{
  "n_layer": 12,
  "d_model": 128,
  "n_head": 2,
  "n_kv_head": 2,
  "head_dim": 64,
  "d_mlp": 512,
  "vocab_size": 1884,
  "activation": "gelu",
  "norm": "layernorm",
  "norm_place": "pre",
  "norm_eps": 1e-05,
  "positions": "learned",
  "qk_norm": false,
  "attn_scale": 0.125,
  "bias": "none",
  "tie_embeddings": true,
  "parallel_block": false,
  "init": "uniform",
  "init_std_qkv": 0.0413,
  "init_std_o": 0.0512,
  "init_std_up": 0.0591,
  "init_std_down": 0.0591,
  "optimizer": "soap_variant",
  "lr": 0.00906,
  "lr_mult_o": 1.13,
  "lr_head": 0.00869,
  "grad_clip": 1.0,
  "warmup_steps": 200,
  "schedule": "wsd",
  "decay_fraction": 1.0,
  "decay_shape": "pow",
  "final_lr_fraction": 0.0,
  "batch_tokens": 32768,
  "seq_len": 512,
  "doc_mask": true,
  "train_tokens": 97740000,
  "steps": 2983,
  "dataset": "wikipedia_en"
}
Each number is 128 + 24 x the weight over its row's rms, rounded and kept within 0 to 255. Layers, rows and columns count from 0. Numbers have three digits each. The size before them is the row's rms in percent of the matrix's.

# layer 4 MLP down (transposed), 512x128, rms 0.0592, rows 12-118, columns 64-127
118:110104085118160141162173145177097127111147106129162106140075121141126144102144120136133124143126143159149106143158085088161139107154150087078150116114123112093153124141160128124133127144084116
097:105141158137138123103099117154131141073113095124149095121115121112139081114089140120183104117086090117112134132151173128131129133124087106105124119160115119123126083158145093114172176130137139
088:133123125130086120152115175125077122128141126120101158114115112145067128119148112088133144181134129095116172097136117102121110106135110142182165076108122136086131134132137174145156141106071113
085:100150142161100136130156110132115109129167098096125136132166150171110122144118077090117121114110150090100121094127138100109162154091105123109114092140176102109150119118183124146135129156152100
112:094100102075160125106157120121148092113111107136131136128139106124132133125151081135147147118102115135100123086099147130153126152120177135096093140137110155115106140089119186113124099145130140
104:143133102153116134114121166107135140132080144119139084122139114082131125119142150144173165145137083142125126156100109139115058109089164157139130121120139154148115155100096101146101153122116103
101:120155132122104103146125125119133139126146148172145128132116132135137096127182118151139150102118145123103132122134136123153123149164077159137105093095185142143153182114129114158113143133138145
106:178135101106143153096175104130131097114087160125124125109143131107130122128119128098121148136134159111127126060100142125087098097128087088109123106152137072106138115160118171125098109111143117
084:126126140101120135124114158111114154127137121132112120170126112136130115105117111142089135163091102097102123125161156102152088117117135133109136118163144130111108100120158128108158142168153117
088:081118134141102156141106112128140120115153155130153131183138131132100099129127135153193107084114137076099099142151105123119113123126122107112091132126136120132135135130136068143115133149204098
080:120154087119132153137127131158111110125088118114146154112097138163138128151119144121082128124107103073147148111122139160139168137099119169131133131066143121126126126127092129129110106112108133
103:114148152093160099128097176116142097123177131123113144149120120109137117137137087136099105116096149181094129140122155189110129119147147096130157157099152160052127146114122148116088154165129107
095:131108160101106137130127161148152162149121105126127111138098116143123133113158148150146151175150100163150152121185093125137128110107144115114170101082123120134135106130097127094106132194124083
106:155119082128139126117124154124117153097110122145130143133154120151134094161133194145152132135126111161050111118132110098119174150119145124192107101146161128121143153116186135142110123146135122
089:180155113111100148122103171143138140138102110145144093092093144087120109163162136135139138131085154142121131119161072106128123131151148129114139149083128108115091126166102128102159105134140113
109:146120139154166121095137100144160100123136098121147084092120116097107156099131148124147096094091084113090105127156100079108122122097156186137137096117124160109138148138114121093087159152149130
090:131135121142108157118110154120120118131117101123139125195121112125086142143101103135105144128138104165112143094151122105138121155135121140114145168163080114139115131153124116131135142054152146
107:082146106136108155145123128107139145121118109092116144177117088108141139113127137132109121094103165134095160123105094142149093125154144137121112080106132108105131170088173097133160092116153130
107:137112116137134140145087130108123123125100100111098136126097157113122124154106072146087073147132093154120128083186163162146133087131147162099129102130143112173098128122110145138118120146094145
116:116176162106171157138109110136104151108108158090127139120127166118098128180132134187140150151105133097104159123131130119146090127100130118105142128125135107132142123167142116103104091136151089
111:136086144109102127116121127147131131145144150156149173152114170117099134129162103111122147157134125102065133133148182106138115110169145164140154128144135139097097128131099149137106102076165142
079:132130142117122123158141135174128132121162155198138120124125101140152150118156115124130123138098124127138127144154104134092142121107094116143153111133118166102178142184115168105116168088151131
103:132176135103100140135150105113131131106154119140134152149122158131084142165158095134085138151146116125158108125105139097139095149144114110164121098104131198119112174130082138095083166154131149
094:118127128192118152108129134114164160133160157097153193134112144133160112100119142157083112117131115070148108110120125087132100142121150134109178084169097120148153178153146137138109115109119128
088:122140122129106132139085142109115114123148128147125152083078120137113107160099114180136128158130119160125149130181152122135090103157106107088151155151096101091116060146092116166128141167133112
089:104103126113133147118117144089104155126118115138131133115129144129121194117126094112119143144144103124152109102116124083125141154161131105122113132104148147119177119112128130114131145170146104
105:116144104146160094115097129120136122182074129121114175136133144116132155109134160116131140116117099128160105139132131128152124124136132085139163115136123080127125147132140098149124123135080139
082:114119115104178093146149151130135106111140104165152129092124136135149075084120148127152127139114105112176149106116149147160113125134108093120119131111120150121123115115190137142138157122128053
102:122117096141103176130121113138117154120115109124122123160127145114135132141121171155149129120153146172099209145150111128104177104128144169101135102111148099163112101114147113126144081101092114
088:149107106140117141148148113105105090122110097132123147136157109125096125105141113142142101153125105101134126088148112123120098131146089116103116073181180137117129145147129123133125135071150111
094:098121110129121072119117124160150117109124123170132132100160114159097153114156135122116162119150101110152095176118117121126120137113091136140157115149086138141143134158101148129102097113110156
111:146158103100087095101149130111139145151150135137097126112127125157108115135113120116109170174157154128169135140143158100128118093115090105127083119111143122107084100140152145093122117149131108
105:132173170085111101124147161116130154171095096094106097129086166176136135105109158104124131105127127143091141133116170122113139130156109118106083175148127144080141135118132106114131148138113106
089:121173148139106102138129086092123089106127115181132146099133147101066139113073095132154153120110126097091127112115091140134141169127152133118117125129154105112137124180105132095130130104151080
113:128144132120134119127112103122166110148169120107134135110149137160145143173171101117117070165126146093100146091138123107137113137117129159127156144126082104127123134149130124170084142070093133
087:150171112122130107140118120096100142147156163101120138109108111161089114174133121137096100109100131122127153107112097117113130154172127115101156126168105119134094135108136153100154125114105127
102:106127117103164156140088115134086154119158139105074156098141128094136151146141086116126113154103150108109112150113138179123123155158119165106117123134141131181125140118134154149158105115144141
098:136136150137119123182123145102116205166097136120145084093138151143149113131142145096160165121146144125077129127127111102114121118112085142174098139081118158158139121112081139130094108149102112
089:080164120170117126105110117127141109115166111165135175134096104134125158134109132110079160129112102131081117150127172154139085110134147146158119103144105115114144138123154154149086159175095095
133:088114119138108093126164091159145171149167156142130144127151151159096159097110141141111144147150132151133152103139173112126157167151128120157154097133143129092139129099087097147142123095137122
078:109142138174121105112166143142097113132128111164156113091104104093121157118085113111135163125134113124111132112164123070117097160134154113072123144072098122126122160127137125142183146154115110
111:136176132158114154168130108123143124132134092126108116135130110102136118105138124142170162111142093144136147131128144114136165156100097133098119139149167149098135133133108098106070170144102098
107:130159153129138120144142178104093126122149123126103152120103137067128172141102133125122146142143059131148135100133152101167143107126138133127083130146134121118111119134102085115171097137111118
061:163145119149134165131119143113093136125124104142109137113108147133179140153107177141162111113087143098117172167147110125135115102184134143104122089146153096114130107150077117083165120144142105
102:119136124092129169199193123126106108138136130129099113130104119116133131133129116147101165132123103111129142122121113123119089061082123152123164126113132119157130146165137113087108130144132162
096:088120127145138127088157144111129143135107124153127130155136154155131108128153091135087129169149102133133145111132137076151127128127105183134113134152075133135077066167116157151093158119150141
100:150085163147146127123129116119103145139116207121157099139072125119123150098125101111130078125136143117166077121102131086121133128151130150143146168137112132157077136150130108171141107084130114
084:136068121146147102136140126105158076155149149107137137107117150088118150122137090130090137162116134151156165136132102151141107140114132086109178103130146106136141093117127110150105121070148125
114:162109094117147168111120167170118114140113148142128116099161128161140128133109119119164115152106110137136149137139146109087106111105117102119166118153146147136142135096100154181156103124126097
092:122092134162134150131071134115109109141110148124097157113142103120129103151108136152181115121159114101087116119121152159107151164149111120111134106116139164115131085180120155126076126119140156
101:142128098130157117139154094123125145092104123148098140123084154129135089157174165145139149141140107147103154154135142120125143143115134113162077115138123114132110093153124164089106079123135154
099:130133116173095108130093114134144134142150091154134140141152096175108105101161125130127166172124134105176089109145156099130171137112126135124152158136158131121121094103169137185082155127153167
111:073125145094161175141160118102123096103099108129137109148126105134126130138153147176157128091113106121095113133140119108145170076114098139140144167076092121132122079056127094123125159160119162
099:102116166115136135109124145111127133113137160084119137158127119128099115140132111131152134130092146120140128118165140133098119101082105107091111135141133094100141085164081094144088167163125114
116:071127160090112122159124087074140124115122147140136114174109122124106158104165134103120137099105145127115110135149142169155117134102141142113139131182132132137100140101125185111107135123144134
108:140134136102108116143127162145124150145115131118168124089118122132101106120147140144137121110138114147137136083183133144115172103105180097116150152115156088135124130143128103127116189109141124
111:121120096100092161138110098169148133097136113145132142144155123108152119125129107153165146093145166143079175184112130087099112118151155108131128106133146133138163157111141136150083094090211132
095:129145112120126139128140148062068142117141153095142115118134088122113150128132106122125123128124122115140131135080160109175120117128123144126127122185152129144111151090123156143183090126100107
113:131149106083197082151124127094098110134097114095097142150110133193147107141111118103103156138149087165119124122136143143135122131135139130132151097101133150117116141120157128101133140127146128
113:104136125085118128142102108127124117099108158146126141123150158124162108122157105130176175119131077155174141120153110139128138151171087114104183102115107136100125137153113142127128146138103169
094:118133125127134143162132129151158124140106083153155137099114110101180090096118138096134119126075147095159132084128093138111103124127133101152127122139128128151105119158101135175090107121130124
106:116125158116095130124115076095148139151090147135108152155109105137133142122123150154111082098167131161082092186132142085117107124151113106092115087139152092116134105112115092123152086156111129
093:201124104144150111100149110152188124146139184070156110070117140099141134114131120090135148140126106147110115104124114115133090129142126119137130149133129114137177102177135143122145122142161120
126:164133138082103174129139129137143099108150118140109164155183134076166126114130138146154117138165114172103148123140159120137113136138105137162145133132120185137129134136151088118121151130124093
096:144165099127145187140122098170127135127122081101118106106166170106107125164132140107133179132154084141118189172164113124141154130107087113110160162156130122144125122144126139113133150083153102
105:128112109113082113119088138130130127118084140181106103107119136085102108112112104124144146125153114172111119137151132128097161160116111151114108116157122139130135118175100143088096092127130165
099:093104134126120123158151111117081134101124129119124144123150126147135140139107133145143135113121138071119188158107107124092125100125163090102097124164118107127139132104157106131121073119169175
095:132130165116142116129108116128174126119120121125112132133087153085143133157098112154142133126095143098097137103131173095174147163113128141087087128114134120107117134116159123125138098119120123
097:120156115111113153128143117137158163146133150152139135150121109167130136123137140122094143148143130105102111102124118088160107116134134141124113143164119135175117122118145097156129142096142135
103:093110158161160144118141125129154132126143166126112123115152084129143129125176112086114146104072129115141121147129143138113150154152163130142136082139179098097114127098170104105130092153156123
099:129134164111123148146138102098162091160099162128133146076137136152130137152127148089164145111118106069133137140152129142098114151185139124129090136120100102099106122138129161127147120140136116
104:125127107179087128129066106114122133147119118109150091119101115119163088142143132128137168161130141123144119116093188146137147142135160114166112105110118112123169109137148132143115120114109155
100:128131104122114065130090177122116138127116118132142151097119100108155113113154102162139081107115110116138132143135140133116080104094086139109097099106197096149092125109126148093121162135132106
091:124131113095083133135129180103131159154137126121157138098150097126128149124178148104101178206118154124134129151134112087148115152113134098108125102116147126070143164090112141098123156128131117
087:140121128146177090135132106146100086094140078121141143100067131129144092138112122166098128166123133095147125151104114115142155148084159107128155088153124144111183104144154084151116175130122122
090:119114136131150117125113110119097143131111101143121122104151139094142134137114145130119106090125127156117136111170135143160122105112151115119138150128160113132109140126134152159114051154121084
067:139112097111121142105118146146164093125122141106121116121104094113154115122109128137134091117156116122106107142129126139106135101146107106145114065144169151125096111126139124128124129139167087
067:163102103130153144118132138122130107108117117123133149111130163159091141155133129146174111125161119164120110151155161118144120094111120140159180172137121136152141156160134097142101106121158167
107:123078123128174126115129116144185107100141110087132141120125104098137159137144160152108140079092098102116118118145134130128078109109128101110168116138106116104163113108138113137085125145119139
091:094128144089184158105141120133112114077151128075107095131162151149111191166133109102138142146126142105093121149136129129140156109157135114114138136140086143163103156142137103127187098098142130
094:145136134144128094133125113105116131191124115124097128126145131089154128177101120125142121092090138091130105099072095177110142181119148155106123149131093150097119152123173131128165135098134124
091:135155109153136158112116096127076133154180042120112108144155147123139160096147127079125134108161126113140202142164135119110161103130116169126171109102112149137115141116165129122125122157139130
100:124133127197121100123133139129186140154112107140135117116080129122127127142121161137107141135155103139110089161190151119132135132114107157151125093146111103158157139139065137109150152126165155
096:163062086123140099141139134140124148172126154154162145109101151123146132136116133111145118109152112160143129131169093122146072129115146149127147124143133110148129139099099117156102119124151151
099:118168102125137117151101082116133126128129130151122124128128146102139191146116114076156119161142159104125175116079123129121137117132136137129138164179214186152129124143119119116132114124137132
103:124106158129159138146143078128136162148078124113138106128082131114129146130136178135130101068122142122127122117127069130101138106118082098152143138115139110101124110138163118135131093144138113
107:106113094126108144138142137106134100145131138100163134129095079169103079114158116086158123108126170141125115133153134068126128110125144149130142106150113165109158110129142113106136134103181127
106:137129158139142131146139110097112142110126097132153144098116159104152089157108133123151137110170126147120134114117115148098145098129143112188088158142121162142167133148081162141100142160124148
078:107114154197099122095144114132139099130152134117136128127162126173110112099105105126125143139141099083131150146114136101105163153061093116170136109144155135117153099131154146133136167100148155
113:145112130131102142121120105111121080148129146127104147148105098138120095112151123083126123119151128115117160171110140158110146103146109109111097172125149167110136078117093128077133152118137129
108:100074129143148163137145137125070108125116138142117140080143106124138125166139103160112105118097138130135114137093093115138133149101107163144163132144121128148143132125123103134139131088111116
105:116120143136118102113100121090095110118125090126098146159110095126141150132111078185081139146120110086117158115096141126107132150097110164102111113137141127108165114167148154122131134105120132
093:107098141140093131135142101118126112077136120154137125143104187134099065167112108136098169145128108185130147113181139139123152153079139133129131115094157122113152095155146144121150123134113125
099:059136136119122119153114088108085076136179172120155178080115152124138113125144120133095135170124092133147143122164125119148147116104183077119118114165113129152093111160171112120122118140113102
093:136115152130120111146186169132143149139139131186141106121103149161127144128122111174151162174135094158124109158104157168108104101095127127130128140158143153119139174147113143128148161120106123
092:104169146085146088152173133117129139137129106095109168082120107124167133121167123101087139151120116147119106174086119122154103152108089158124153108110189150135137109109156152125132131151110116
121:149124112130147082125151100114191134116128116150106128105124096102137122090120124116072138128101165156127156136150132108133073147103113161160132120145129131140147172176171131101155157101129130
112:117103119130123182081126157148136177093119142140136079092154143049106153131139150123148115136117148152161066144143127116163133123172136123111137137104128149120115135059143108102100145173108142
069:156109122145136155126133128116139157128094137152179165109132136136118137151127188130141146141124103143148164102157114108145124153113145121144142150162176128114160147147135151119095131186188123
113:148178166124147099131098123137124125137141130099132114074127139165167132126171108119098143153124115098094164119119137126124130113129099193120165120079117140113140142154118180138147081109129167
094:111151115114141110157158126105134135140173103106146098136176109206151127092101191128114154116128132120160117114092164135103166167130113132159141118166135134167124124131106123172137117113118142
100:133115118130120116096089128152090140078153145161125130111161123119096118146146112151145090129128106142098102146128150140140151130074102107064117125127098146120081106130116155085102172152155172
087:163117136140115152123112143150148125135139123144151154126121180121103100109107124100127110128125152117104138110156143184097156141152132133109119143094153097108114091140131102127137142069131134
069:133150123092117123161117124108106144111080164091129200173143142085097106140160121127103135128117103142145131130152132111097116116082120126168088137145112153163137147133157154118161149133106102
102:145134103146167137155130127149086068166154141147069110128109117098133116147146089125170127131131108089140145125129150132153112101109158105136124132126115124136114121131132121156137159126148143
102:137113090185101117133131081147133151135187120146157133138137137125124095118115113108124119130139137107127136126125129097116103161108156064106144145164132151143113142134136082143107136141141115
078:114115120115107127181136117121105095125097100109123137112116139139113144144116140122140108104124127116099101126146156109122125124121127127079153056131119117170163156123059113099118116068153177
# layer 4 MLP up, 512x128, rms 0.0589, rows 13-119, columns 64-127
097:116120110097091157127104131101115134111128123078127111130133144121099133088141147108166107142150131125116133114109160103127169117138104077119123107149155129145132144095120187138120144131163149
097:151151116075122135138114100187131136087129112122141146130088098138112160127184108133144133158107106108127118138086110131099155162152114142120081129134125128115080125149129154152120143135140112
097:134170133095147151102068136132141174135068128131124088130135102101113139151129172125119105135148128127148127147142088129137111147141161147157127169124116110113124097124107143121100146094146127
109:112111153102115151145151153123123096120119133157132107096136160116129165143146138126126142149193112120118101117105125132133144148111175117134100175114100102116132122125161146114140102065118116
099:119116157127140146111118128161089110122117107124113173126140139099160170084123097135153097127155106156142088136076111141131121115140108150155106085117131131094146144138135119106129177178150135
104:148132106132184121130144163128129120146155120110119135147143134159106172140127148135116115140154092128114092124121094139093138113109145129136140149132140141108170116120181100101132155149130131
102:102071141129117105150102111119142152117153132121142122149136091148114124165136163160151103151131102121114107137145125056122104142149135132141171121097121120153124109108117129123097163156104107
090:099074109142119131115142109075124084136086142129132122077139142101115152112106128143144163116142145143131166155176115131129154150151138127102163141138169176141089166108123151153121096138134183
094:145100125108158135126116131106091158173162112120134122106109132101103142124131104137143144129118127144139131108121136154141124138146156159164156091168098153119163110101165173139086158162089117
084:117089187132125101131141128117159125124178127175116101148123083121110093132132151102129136114120078180136096118161144105091124101161114116090093124142136150132100137139154125099120134136126143
095:120151134134138119128124082135112134098136167136160171088140115122115123159093120120112124129118102136090107116093078114088079122153098135120161074153108160148116143107096120100074126115123162
093:120179095133112121149159106093116101085123139190104161086144076105115110132134100153103133083112127091122109115088125109136153133138098115148124124146147118125126143144129155136119065124149098
103:107145165073128126155126092086113113113114139101158133142155078114142124130111131124132147105125165152156143107087164143156130170113116145152159124072138103127114167136109123105116097167170132
097:158121129135140124135128121142143136116128140148112143104121099104107139108120153097117097126157097162142112164155099160096094135129115088117149118085146118158128126070123133129077118150136105
108:118134168154082121138144143105162093063107082100118095133118136132143104128150145128139127168126095165133096126092113133103118163104153088113112135133167108093157146146174127075141150125162105
097:134094166110080130134148096133162138151143169112135133126193118125145121154173121118079145137086136125137145164110163149150135137152170142127122121130159157104126126145142128094091132138115132
107:128133132136067110123134166107108102122123138104144136088133097115126137174093102140131138127160120180112132125114160124171109086133150164104111128151163097121162159144097145120135106089154129
094:145149164143135076182130117139163176141156077139136120108112068123143115089128139136164097158123132085133122138111113145084122131121096134105132121133141155133148147071091135127118143111164132
115:119133148108105152179120119158134087143152152136172071170158100114155140150144123148124098149110115170101130107144134139111134136129115095123131139116126169126121120121123082145102140154168126
098:118130157113114151133118129143130160128141136103110165131132134127092139134144109154140138094094143117114098149105146118131103178130121131150149177172098109123117137167131111111098113153172131
076:152103153114134165132145180124116072146109130199096138165103169132120118148087116160114100136140119120104173095124092155121125115137133108115105132160132142143125107105108086119141110120124144
104:146114117178140156102151143151106117137163160161107168138110139111132078121113136155159111137131151149121114108122100148118045147120124138128093124101110143126159111157156154092131137130127180
100:120151129118086160137151134129105140145174135080116130101150141142107135117105125127138137116106132145136168129151093130116118161151075129159108131119176097121131126136132144078133097162100145
095:148134141155143161110122133166149103146080112116104122143138118143090149175158104132129099110096128119159162140091122183113165125143161140188139136144145102101156097139154108138172160065132166
090:181145075112086147111175103117092106156142140104120149135102121102113130108105128180102168136135149156126194115139122113151154125092109118152154143143119153089134111119131107125136074150128098
107:075145126105136148118149146132146144126163149160096137112111107128123105151113120083155168119132145143145146084158147147151150156157127155149146166158147161112122117092146130107139122150104106
085:130097156064153134102138106128160139150153133122128116156127139090141159126122138112094100135145122142171106165136126145149149114117109151172156116134118124120130088155087155176123157156119117
098:140124163120152140129133116116089079162106147140137136094114090148080154148130106106110128131131105124134126064120150148105109150157091131126101141136085135119162133076118124152095116157093153
084:162147126119121087103171159133144139129132095140111118104137121107153126063153124132111131103143098147134117116138111131164177095132110140098168139094097177098162141133121169108112133156106132
071:102160171113145164146143128143075130110111153149116114156164092136109146093094113146143112120162133156178148125127132152121159121161086148124108152091141103124094140093122098142131124124105135
109:182154119130078163126153141160067106146138150117135142125148169119136127127119171161125107144165119101118109127131125168101136106088119148061138168104108098108099092096109118117101152144139123
106:111108106110150140110153140116156187103140123153101102142153105098115136136136103124139128166136159157168147157143182155149133155137106122096133121119118139178138087121110191136164069116090132
095:115117142127154143162124159182127171120107176147175118137130148118135133121139122097133140118136097115148129144134096121170121062129129118169103103142143196083120097140121149185137123106111139
109:135116123121081184133155103109130127127146119128139172148161122107156114106118144159128157102086163151117132149100116138170100142171105133118103135123155162100152126115110107108157107159108118
096:119127147156105159141093127163139117125109134137115123118112156166120134052165105127142098121118151108140105139125126148131140102126185155129158115141124167108153116137099109125132143115098135
096:182132131095131126135171125102101130124114155141142116096136102115111171132182113157108114141108140125173094164116094156138119111087110148147113096087127121121111157124139174140088111141138133
086:090165099089106113129083104112119161137151099084108099128140142170132128158118133123101140163086136119124121129124123147145122126104108142153129137102129086129153123099126094133093139139125128
089:174143132094166149124108122152135109152096113106083113131154140139092149112138149139131149115142135135125108152125121104083066168124093090104086118122112147137148120123128128104131124114180108
125:094082155146111110115156071129129130138143118168122135100116144156070115097132101138130130162169174147151120124120164159110120171093118126157129143157121104145165128135080131117111082086169121
081:137093108180101128150131106114140079097106142147124100134103167129141110107177119155150097120129089153150138146112086112075102158155100151142140126118151111126148104104162164130129112151148143
113:100120144131091151145134045138116118117131130135111091138129124113094150086160111102158118106149092132088153163147142133119122165158146146083133115126124118113141187145108151164129133146191113
104:109135162118142145133107073129131122141153131174063117109081095123126108136116158177160117149117112117076136113141157189119081131132118067114124170149173092157144166085110134113127122101110142
065:103069092123148145110139141109134087117141191158131112118140167092134121182087142093125129134143112144120087173087133166111120142063170131109103150125125139128162111139138110143103125129156103
089:117093133114131094109163144144146129159128146126110069200134157090131124161068145147076125166122142155085146093132112127135102132135113118105101113121167179080120142116124162125110138150118113
102:123110081112139126157126111112085151119134120121118154138147121144147141061141121147149116132138162108089088122147128132063105108097138164155136104181179157154127112131159091095122171132102112
097:137113136108127153117098129138141129175137110131184126161088155121094121123145133127089100126104184098131122100083102116162129138105129114096143058145098101147154143127083077117146130120113140
088:093151130112168106113157153106179109080141147091118090120107152099120148158120146110136151102153096119104094138131103131113096115085109146091148110118165151124072157114145147150123166126083177
115:131104115135132104101163125143105126077123088151112166140137099145104078164090116128123136097137143111158148125120125126173122175124160121081143105117122127086168161113182141127149137147102156
100:127124177090120114126177120154183159120148134125143126126128101149094115105127119124103095106146132169141130115137111113130108139138148144077116132138099082142073113151139087120123167144096143
107:160128113144154123122160155114132150169111172094124135124131071136118138085161069186124119115142123149118119084113123123120138132147166152089155092100135098085169113113125111164150121150122113
104:090107115089164120138132090111085156158104108088089117157104123120113102179125089181154109163157127131118134135149078139101128150161123108101100131121145111078127118147115138127131109147128099
103:136155134121139133124094098143130117114136116129075145149156120158081117107163172104103116145113110162141175140107085138108117133141111113148125102119142146115121121146113101126141144093145104
103:168091135154153115115159116084119122090159126130098123154118104138115174070108129153158140137124140134110142117093124121163135128149103146126161106145142138151129125106111133152122061093145096
107:148083103123128165147108072116166154185142125151112159150090169136143094104158131150150115183123133120122126154130116142140108144127111101144171166110176114091121168124110146136089098084110128
101:152115104121099129137144105155101143129142150135140084127143155133124121151125140124118130141169130154171126111118107093159135120112122090081113127154152136123116111130150130157160109066184137
115:080074142148124127160136084149148137155103141208114115119141126114125103079131130142142146123136157130099131156173130123116130137108161128148098120128167105142144168157101111136089095158106093
088:109119120156133138117137104071192133124165125128120123116128130139143099111141141107121133110117116136122136126116103127092154136163109052143122100132160160175086117116115158119123155152115110
107:148128137103110130127164139173102120101175132120102133134118099172116105102169124150129130076148142134100114147108096107112144145073141125156102131132116110076130105123108149153104134127110097
106:124091127150150146109148118166127146119116136115123125175135116120105110133120135169105075164118138101126143132122151128124118078107148149143187133134166111102134098119142123107122091126121131
096:121098176102127129123092119065134128099147114086101153138161147164100130131150069135121156137180130139110150147114122116134110155117108120144102135111143138132188126135151101091122118100115113
109:121149101148135116125113102133118116122117134141111072104148104169102109140120104111142142104160125108085118102123107125148128125069160142167132088141099094114139126128117128118125139155113120
106:156121137152147146104112111126128135132139128157102108114118135102106145116144124097106147152115127148153144129139109140084141092097160113084138128128123151136122108101053148152074090083188109
106:170136165125095112168183097138108121138081153167135098111147109126134139117112153100121136141147112145122132124132111129119114141122105089117149122106120128140155117123136085127105090155126129
096:154094126138120092115130139099125113153119124166111164160102133143186121123141151150092122128133174110162168130144105126141147137145127110142123147188144153151139129091152089141107089109102151
111:134115112092145131121149137123129140152138147123143115138131130163099088133137133094121082149109108118101143086175108123138097142098148155150127135100164119096112141164131136152130139148130168
111:147133152119074116085129141148148139109116115176120096191125120133135122083146146120135117130120153117116117116118108106154134150166141134150169088107102122120153090109152131137139140172111126
092:117112105139079132088135093130147087178142152124127147144123111134104108113169111117142095130151112160183126088150124114145126131123138119159164103154094166111089120154134126126138130109129128
095:141099150113171128081148153142135132128110150150145123107157127102132109147120146092154132099100120138110126104109126102140114087126128126134159103154164110120176107069150132152124136117154091
109:122132148152153115115150123121135170122077157106109118152114112122080125114134105081100150083141168147131133087124126116102106140095161142112132130122146106149124072124138168092141126147140182
096:156114129096178116081109141135125105145144125061163140127126133152098142182154113161134137156129125167152153116121098131111123144119150138113121141125130107135162171110130149108069148083086114
118:147123130171149138135086076147156143106119144161100111172147093114100132162157122105158144145104158142139101160136082133119107110147146073115135136095148111130147156187132157128074129147144175
107:130144081129093128147097111107108143149101139136106117149119129161117073146142195134171131102149128144146112123141124135117144163098098106176150139140128081137159108098154136120151142131142147
096:107117142157138149147149109098114132109119159139114089172132125109134078094113128100167086089091137114144113126133157184157131077116133176148138117111170097132152130092136132140105146126088062
089:081131165091136188139139161138150109156144145128105129153154153128159092150128097132143130108099107098133163164136097149134110136140114137112078138139153136142112159154169154122092107139127102
092:158133133126145138118118114193107116077110171160121161106092138136099138138143142102131113125110130123163089151139115146141153159097144165122139156135126072140154098133127128100099131121120149
067:113154154131170125109171105121148153117139083126162146143129145122147131147122095152126104112121142100133084110127096157127111171103138140081130144138107117127189137179106147205110108173091124
075:139185129137122112176130138104115190112145149139149142124152114124132122096133121126125112119102137152102137094113155143107155143129162121098101141112124130106174073117147130140143148189136092
111:151101147099139128094142125130103104175161156110108180158138114160121140144101108137104120157080123160132120128143119165122144157098123124141114149111094136115084116151130109116150084097141112
093:120147146121098110164132152118106131116110149166139128131092112177114140114112141138123116159114123138119119102138113103123133118094125157083118108114114124117153144136150099149117145169132121
100:121100155087169123127114125138127136112119148092105127104130149104118126086136135120089152144104092095133110146136144143123134084114149126157147125148112111143143135139144150121133098145144145
097:137090172112126097152130137127133146097146143145131085142116080165094120114158108127122149152171152142075127136118105129131103127079098096125121139079112159111127114113181122139106137157122123
106:137096117131134116148111106073074127134128075118135159115139126160146132093122130127113104120141163147175154129088142093067155178116144099143135153148154150130140141124105125144107125123163086
091:145120203113110103136103116141110130161088122115076133148157167101121129131115120153135155132093140107114124113119139148129173137166075107123114148134129169103134150134149140081138104146154148
099:106134112117119117162140141137124131138116163117082127134100088127139100160104173133119100149160095123112116164086190116127112131125140148139139145108109104171146085141110172101121127098127149
098:139125136107138167157194120139127110126096184158152148092142126120076162109153107109142133147102151143164146111068165158120122115141140111137152123104129104127095146163137111164120137117123127
111:149085137103130090108112100158119116123131132180108156139135122135139156109140158142087146093160171139116105086106148144096131147100083117137154110129132153141156151151118129154086135097110108
102:106113144136128114111126112128082134109116133120116134128079184146130109163132128128107138133126120139152103143137151131149127159121130115140117136139112070116137181139207120121124145123148132
087:163123143092128161130139129153127143139085128131096154110144142094137138096184144155131113136124099134131078101122104116169137070133106129121117148106148108125105137144171089118112128152101107
118:101154106123123156114133105175126118110130157166090108147118103055139162137136138112162109134110094060130093139138174159190143126138133148116136114129110116116152137122146113138114160118124149
104:177150158099125130129141113128131143102151127123136121164056117130108127162108155131143156110144167100145093167101104103111134114136143111089147101164155118147145097113124155150093139089127116
112:115155140129178172148123113146112137160049119151129132128110149128153095101123194121125111093144134129180157169143127184119150130135155098148136149124099092144170139103137130116133139076127148
096:135160108167149121099149110151129147166107140153116130136122115123138104197161118104110094128074122172113159128103115169118106102106117128121106151134097116141123129127137119126129121075172112
101:072069118145147129126160096109125153092115138133096134081136097116183115133051154108130144141116130159119138146137108151166127169147179132105138171142138119103126124128137117120150096152104173
101:114122131095128129140127153126109156133108110121150129161120060145098120134153097090121095135092133153141163137131209148117115118116118141148110132104130066113140114103092160153142112123127121
090:171093157133111167085099089125122116111149141150098089146118166117079152143090097129087129140144108104113153148101113115107087099082124133095169136117084132124173107114127152144131155126143149
117:132146102118104116100141114169135137102154084129093112131084109132163151123136090140107141133081173140145127109094091148118114113098103160119128157115150145142122138125155119116114182112122089
105:149153121088133118146167120115162144110135111139133131085120125088139128137135119158108130082116142101128115135115099144143128182102123092092129080166116145134104102149110132138059143112141147
065:136182096143087099117090122135156117112156147134140123123132135116094125144146095116088161137095144165135086137098163151136106151161150126126114137120092131127130112145134166159164109105092100
114:068104137120128134131132162153144114176114109124107131165115156135135099110172126143180109113091143161119058143130147137133110136150154130069126139140181093110125084149149090125106143174139149
097:149151118119141095099148080120123112115114116129145160120114160105142139158134136055120131117145128167105134188147176131128082131126177121105119109115123121132125096115112114115104140175104157
111:085152137098096111100117105166124166139154166102098109117158108146101077129092112088094132142102145145157174126082111115106118172129144071126101118136117139079126110171112174137142130129140086
092:128121127122146146113175123120152142178097091161115148110114115095116116163120092125155134075127122172096096145136122123159127147106108143119099110139151135137119161118102110159133130125096164
077:166097128181109148141169187181113130135113153126112113087118118103108137092128121133143110177118123153143110145140114110159148090135083162155158129106110105108128115105115138152099157119090124
099:138100145129112118126132128120155182135123141122167083199196115135134135136137146115119124132161139109084128135170143130128132148130120155134134112156144146100078162156113133176143099105073158
101:078109133161141073143127125129136159103138148119144162130133161153098107129143070137112126188119154105082107141148140179115083145109126095142118137124151083165183120122094112159116131114131155
071:106156124160115103120124154160143136171135143142119156107101139128113118140149146122174177152119118167100087109099103144105127111132128097129116140102125143133108140137123188080138110155091178
111:148149100154119134141121156140085146118110122102137143154138113098097138117080149120136140146173124096128144145087141132110134140111134130116088158108117147133101134128071126100108108138134171